{
  "num_hidden_layers": 8,
  "hidden_size": 640,
  "num_attention_heads": 10,
  "num_key_value_heads": 10,
  "head_dim": 64,
  "intermediate_size": 2560,
  "vocab_size": 16384,
  "hidden_act": "gelu",
  "norm": "layernorm",
  "norm_place": "pre",
  "norm_eps": 1e-06,
  "positions": "learned",
  "qk_norm": false,
  "attn_scale": 0.125,
  "bias": "none",
  "tie_word_embeddings": true,
  "parallel_block": false,
  "init": "uniform",
  "init_std_qkv": 0.0214,
  "init_std_o": 0.0,
  "init_std_up": 0.0214,
  "init_std_down": 0.0,
  "optimizer": "muon",
  "learning_rate": 0.00679,
  "lr_mult_o": 1.12,
  "beta1": 0.95,
  "lr_head": 0.00405,
  "warmup_steps": 200,
  "schedule": "wsd",
  "decay_fraction": 0.666,
  "decay_shape": "linear",
  "final_lr_fraction": 0.0,
  "batch_tokens": 65536,
  "max_seq_len": 1024,
  "doc_mask": true,
  "z_loss": 1e-05,
  "train_tokens": 566400000,
  "max_steps": 8643,
  "dataset": "wikipedia_en"
}
Each number is 128 + 24 x the weight over its row's rms, rounded and kept within 0 to 255. Layers, rows and columns count from 0. Numbers have three digits each. The size before them is the row's rms in percent of the matrix's.

# o: layer 3 attention output (transposed), 640x640, rms 0.0751, rows 145-191, columns 384-447
# v: layer 3 attention value, 640x640, rms 0.0769, rows 146-191, columns 384-447
o145 103:131150148119113116123161150127170140179114119116179141113103108062146115097065127128090134145126106142090130117110163129138122129155075104147140103102161144172124110081093160109126090113124130
v146 113:089109137124102124117143108099125135136137131138122165144131135147165107142125178106098132124085136121132162128140144191128125164121131109115165115132111155114141119126146154064126096143122117
o146 104:141106112154116102127169112133129131156142112123153131103155111114093106087153129109137131157154124113135135128134128128123112099154132077139124120113168095162115105147127127150113156109141159
v147 119:110137143172128144136130150095112112143135133138130049148153122146126139135146108127144153160146138092120117074127108123136165125166173091126171077099147095130175123130165133047133106079156132
o147 112:196129121125165096168125125076118120127125130127136135135116127130072119123123104087099124131109137125160162126152129183172140148116142148108121120128099169119140164146152138137159106160100092
v148 115:143101110099141111168117141105137116133166149089120135122149128087119105120129153137075140128152110118114121115148127095110102184106086112117158129110082126135160164121107147126115125135123131
o148 109:120117141133147113160140130148117173091114081127115131130140103128118122139118097151161130122143126112139155121130132118095144124117162155163105084112136132117174110109102134100161117115110171
v149 108:121089148127122134134157106140168127113145159124163127136120141127116140075146108142098154146117108156091176116128160155153136148107133140121151160125089153108117120123173152117113134135133139
o149 102:114138151147143105133125116123082087140138107148144168135145080117125118137098126112154108094138142144122133119117117108154147132127146140116127128122164106105116159145123116100102128163133113
v150 114:146115117112116141120139109128140124128110110150109173133119103168109148128146100132118112136063052113113126113113119135138132106124154158140125140138127169087122100135115128108135165118145130
o150 105:169144178140134135131100112161134163133137144132156122122145088087102103106090131092159122102157150100107106117144124107136141167145130102120137129146100114171108085149140105110101150120126089
v151 114:142142141142132151153160130171156151110079103120123092124145141140100119113123098150083104122137137133123096137131137128166138132159143126132130115138135130153160116134118099174121171181163118
o151 108:134146132119107121126093158105146098136122195099124180102111119137133106118128173105163132145129159158148115155084157172120130150110066095137103124093150121131125164100106134133144129122120140
v152 117:176155136114124101132153141111130119095110129081143129168108094087148157138119126152118131087131090183127121128140133149117121135139097141098163120149112107102139203134116124129129130131137103
o152 110:117103108131106156099131121110187107140126119095077144096143114102159154163116116104141104130150125160109124120120115129072132095139137161163137132131097152115147079081118122115126155134115134
v153 110:130158127132172108103116175129107129137091109134145146118113146150115139193147151092117073127149143096097138112124150144163138079174122097162146133106110140137158064150111141141138112130126193
o153 105:071110136080127151137110130107097119146137147138107103130093134108095134060151149153142146090116128139153095184141145116158114119081121127085154155133103155133117209174123080093109110155133163
v154 106:097134168176126117111148101116101149159106110084105126164128186135134187129114142110141137116105141141121139156101096096127158122150127095122091102102125098141112107155123114097141157120167125
o154 103:137113123112106084147132162126135131126150202123137153135112125169150103121152104157131139130126127162164132140109104142159108121176169140178148166128110118099120119111126119136128161112153120
v155 112:158110176101133136118158140174121104115152149149109130155137143154100103152119144119120078121125102131113123130115116100132107108137083158129116128093159129132108180134141155157107091125148155
o155 109:135110134122119146163134129090153123128099146125133107121121073088182152130121137124109141142138139145112165140144114144098152161130129121119134132140089128160189112138133112149143150123123115
v156 110:113135094123118112143121151122095103160138136139141166147117119128183117095117119161104148115131163122136126108150157144120130158171107148124132141146118126121141152099130109148112125149151091
o156 103:081127127149098108117109129119136128089125123104108169073125174114137115142141145155134121116081133122093133117108144107142110126137127173126134089157155086124162150133154171168136168090086094
v157 118:099126122113116168155164166108114108107171111161127133083148123119146117125105152137118148147131125115148135110100105135119111110146146123114108131151124124108103123126047130105139113132126138
o157 105:082155121103119093087107147135158166131102090077209137127157095156140137167060107123119154133144118102097124124110132120161142099102113139138102149152150113136105095166157133130112171135097111
v158 109:142116134151129117110118145117121113118124108126143132123120140146159111200153148098144115150145128116112139127147119106160111149149121150121149111077112138122136151137130156118137133154115095
o158 103:101138113174144143105132112137182110126143116160126149104072160130143164124135115116129068125154139141139105108075118151134097116063125120103130121144047134123119143115159146130124099096109119
v159 108:184149111180140140142093146107059110102128128153147107124102160143135134154145171127114101116145132131116125115163119180100077094132143129100153116082126100158131130110136121139130194127136131
o159 106:134148155110106098114117119107161109174167142130153098157100122144148110114111115141143147177091121138122140097089102121121148130119119148146116111149114114130113150154147115124195163113146120
v160 119:139121126092118112114153160166172130111108133145140095093145121154122116141130129154130137123086111123116130132118174129114134117169117125076102115127168141179104143132166114147129123113161138
o160 111:128153113138120136124143119145123118093156114104187133147123123120133109146155128125088113130177141156131157135142106112130190142120109113126153173086169143070141111154103086119126152171097126
v161 111:119087133125116123129114126088125098118120126131126083140106153194170135147122123162120131111108153141151103188075123151151135142108132162095168102166122133140147181152118088124087144130149143
o161 106:139152144110155142164120127156089105138119098121161122130088139103144120131165123139143128121145096133133137090136133127123135135161118142092112116173172132101116121127100145109122128128038107
v162 119:125159121119090126104115084133141170162151112121159121106122175148117108098128097152096099131101164117179155173093179154125125127136154090101129133125125145136122134132161130110100143165153154
o162 112:078157134189116119139101086110136112120131127105132124122113144119133127200128141141132128101115120119099140118162108126154133108169095139128135156125131109124113135158140098160120179110108154
v163 110:079183156097155155109106135149152129128154130129216124090082144134124132136116119129156131173113158110136151116119146162185170113140142123124155137150113111150123145088165122142097128093148151
o163 109:104106085143132149086108130137117133121115149145066131128167143134143124141128162155090135131101097113146145114106107142160121145132151128130170115105127175152143160099133114148159129154123127
v164 108:112086135116080111101129149073117132100129150089145197143134111081172099160127143121081196149164157135155130134086127089126118136148122130099118079114115133131130139173146129121113127144117102
o164 102:141122139130146140127103096132142154108086133137094147156146164149089116084133090096144077169124102133112127132106097159163132110117161162157133134117080136107158142067172131111119180131111093
v165 117:099087132128139142098143115169169164088083128129136100127116120120133171129122166134106099144118137138140123118087121106132136158148120170131098128189129130152110149086143136120107134126155121
o165 109:100118143167076139100120161151152127134167119132153112166136118167134089118128104083089113133137148137150101150114100129103115146177099143120126095136174116148167133158080105138118127147128099
v166 118:177115161132185120104088148152113148159114141101108118159134109095150129153143121158132126096117178123096121084104147122132111136117132102159096159158134151091149152103106086165140121133103130
o166 116:128121128103115181132139129132148081141085098170110071131166112132123124139163124106128091153143134151149130142121121132115137136135143152138129122142104159132113096145157118056136131121122111
v167 111:123161182153138146125111158128147133113106134146178133139153088119093141083130094108119118115121132162127167092085121116117150131117123135168149103156130089148089138104133131126158153142111157
o167 107:120085136139130125129121089096115185131128109117160112118120124131102131100143092152135188118145112164161152138158101121142124163118092123077114145169141096085183119143068127156162116103163109
v168 116:110148123108140083109148136164116100156158136135150125117145158138175149126122075163117126144141132143082118133156133135149085133155122144099093079117161170131151151127137154126170148129112133
o168 109:097097107145145129157140154145099175088096102101125110155110154109145154115119136149107160096104102126136161117134107098118106098145124121172113147114109129066118182169126105098120103133126123
v169 102:102114127145117167105166149152124130112151113111139117128105120112143125132126169117125098103120079105132087142144098130137171147121169152154098148096116104086137128141139133095099137140153144
o169 099:173084117119089114103123112094156128135149118138057122121160148127140114130154117095161159118136139148151158127089172151127120146093126123119108125066163149158106118105108129125155109135122147
v170 110:137179085119129143103076092137125101121117078123100110135100138136146141141106121161128098106136140111134101197116105167159193145105106180108130139176130101152115175127162135143165114118167130
o170 107:124132137098147135112153171141135166172127172162117115148110116185133161124167097147133095128142135064065085092192148141164126136147131100127149101136125092122126142104126149146120103108142138
v171 115:138106091064098136147174167094104119098106102129158150122153122127146113132120151125076118119087148095126148181122126111143142128162143123111138160125110144130106163084122148119117120085152145
o171 109:141100145138139145083127094121145129107123118170089142144156088136132128110161103136101124122148136132136149098127157109119163169138062110130135159100124084133168148148112183105129138130141116
v172 107:132091129113155160179102126104106175187110084181145075137150177138126156132144072103108078145113144174097111120146182123151169095087147138147101132138145164112137129155137145150127094121159111
o172 098:143152155119145146140159164096148095126154158146121194148156130109151101137117117126109133103111108103128127136131102173148120136079170150113119091075108122106145166138137153116134124152152133
v173 112:096119125117091176138148103125118129138110089167101144070166174182132121097109126095111141144186112104093143092102151152144113119155106131162103106137145104132149143164080152129175105129089146
o173 103:126142146140157174135080134114105148127132098181101090147150113108148124084141119122132167085094121163116112171134155089149108108113137091151128123162122097115110134115124122114152079161138116
v174 114:147171053127167095123130151142097143157135149112109093165118122131135109120168091108126159113130088178124162091119131114161120123123144094135144128149133105164135097110096099153121097123131133
o174 106:132115131127136175111146140135141137130127118094146106089143154110121127124150115136100152110106154147111153163118139141060114096213100157135132160158134127116148134082111144134122155111092119
v175 107:136152115111132123159095137116144144109140168131131102122106130145163099112126146113142133129161145115118096137109155133168168137152161153108171135154148096150132157126109113120127136109158116
o175 101:090127158120122205160136124147168151141139132107110130091125125134130107140092120123133164102126125095095104123149104143172109126117143146139112138111157123110155135091175132160118101135123099
v176 111:113148165122142168133125182106167100138103144146128127073182126122124099126083117122104121114146128091126170116134111116165147127141162115121113134147144136133123129163124142151137121123165120
o176 106:114117095136162146105127117148140134147148143140119091150113144125134138093146147144113130120127162170153160151175111138139106130123121146060150133121126132121110128143128166141155112145122119
v177 118:139125087170156128125155138186130146148104102148104106122136131118084145130135131183115135096116145123084129073169142109145102109126096068083113110115148096102136168128103114155115167145158152
o177 113:111109145111110110125127154099099103096165177101132115091132101097154085125144092123149122131113095147145117159096184103097131152159128146166111092119114127086171171177092132127148124133061176
v178 114:149136102089076157143126153099129141074140147130122166122173144150113118134159133152119113144106134089085134151140100134134122090150152104151128149163128146177139121147149124163136076128109140
o178 110:122122120093166103140135129159141120128126116103207113177064104123135121123101095102161122109127084141093153116152119134134143105074131136120115142096118148105139123133078118096108116137101105
v179 116:136162111104137115102126160124174122139195079136090157147129151120103141092139118132114134132126189120180103117130095129096108108099123108160177128155140137105109097149114159078108154135130134
o179 108:136128161146127139172139093143105115117126167086079155126101137110136106154120112090122136135177083089155108116132152154161101113108144148120141125107120137103149124098145115107176123136113119
v180 117:100145136148154163126061138112155095131154122123090137102139139153105145088151123155131146098120133106119137107132096063103148134105096108164139113148114131096142129146132087057164088152146120
o180 107:114131100139146149090082131122151100149126131091135122123118138120139145130067126142108170160175113131100148169127137169156112150108128101150143097152121154126134143144120108201157126096116114
v181 112:103158091137119091130135150175135154137151150134110128125108155166136081143102116126124145121166109126104150143091141114132082132130129190098115089123152131131149105127105128150138117137146094
o181 104:167079151149141158135128108108105153078111136119142122128124136150148117098120171126121127188114126130162110088103147113151184097164146133099142091148152135101103147130135118139102087154102105
v182 118:106121103153127154131081100158086127137133158158132157094130179140138099171103104112110121124188172126133122157127135114149121114131150142148102139138124108173100127137135135105132124084125147
o182 108:093163131172102127085121138130154115116156103153115123192080136106103135165105151111132124135092132159128121094148152130092124119113118123105115105187109130104104169150133168141119110093130101
v183 117:105138158132152145143089159147101100135092137108118166105120117104129129042114136162114098102153119104108123151091170164128115129124171165128105120136122117127115104122126138118155168104140110
o183 110:158135143114089107087139103191123154132147134184152170146135137144128121136123166143129163125117157105147106120157134130120164117110142130159133131088129130119094095141137180104174162137115129
v184 116:090132152128093161128157113114162153126154179116172118169148138139151152157183173125109137103115119121127147125087141099133099146120133111161095123155102113150124092156132122140164113119130135
o184 109:125099078088150172072142142096049153155120088087106145067195129145106129080124135150148136181168085124129164136135127117124138118152109145103181128131140135110063147113127126144143133171129145
v185 112:152178134123133133081148109108149101146152086183099144086097129103118112139112133157134150112093129146111166145120107151111099103085130135163118127148141141114101146108143122096129090118131102
o185 106:129090098141154120118175129130073112108093128142119101071122174110146117108160146140133113158151125082137127147126122171157171124111126181168122138128086112132128134150137129112123133151118177
v186 114:133117147065124131134191115139116124127092141139188156091153151144120138155160151132161128163099142179094131113150141134106104100121127110135152108116130147096116109136087132184111093135127144
o186 105:094152138148118142097151158111133113100145093140113141110113106103094148100127132169131151149171168138099126146152123108105138137119101116111128148111070102105133132142118099083161160150148116
v187 108:118131101152144131118130142102093078147100122133163120142109126125136150089123086103139154131183123154107095071136110111114158081129111111146160147137128158131148148131156119164097100142116136
o187 103:139133158078126141154107114134110124110178116132099136127137127142153129080141164133141100145080096119131156138122063175119111098115139133131128138152111110113132137134120127148175117150103128
v188 108:136108117148140111099122123106146080113114129169095100095155104140103112107107097074160138133109137162087122128125164117120146153096148147144150158105171145117107090147127117092113122117141106
o188 104:160166117108112122107103130097117110140141136106145126136121158132138102150142145164081125138128111111167186099098124102116141154129132134101147120106116137118170122107121147142136127155111122
v189 116:129103115094132137104144075156114162123159147115105140141111120094135128138109121154144101127184146153145151102140101096124139123135104093114171157135144115139132128135100116147121132135158103
o189 109:107084140142128138147105177172086110080096153154116135140151113098084143142138121170117102121119138107101120095068152130103133147146128143115130101121114095139109141099134120174133096078077138
v190 112:085087137111131110118154141129157165172063124166182133099104078137124134112113120113105135150127165132117105107130141137116127102149159112124117132148121157079109123111118172168113121133120134
o190 109:113095148169092158137139123145139097102090128133101087138115097127113116130100156135137139111122147143135146157106128135137099103146082133114144130119149138155134186138113086134139109114175178
v191 121:109125120085095108134149146146103152105118114111109130120123148108138132130150109108103102087211151146112141111146124124126096084144150084158114128129111119092126109135129123120119172128103106
o191 112:148150132179090092077142119128141124129114142113133109095143118132075127127110145128098150113113116119116133178140157077136081146121134093131123113122103148150112142130135133129162111133130155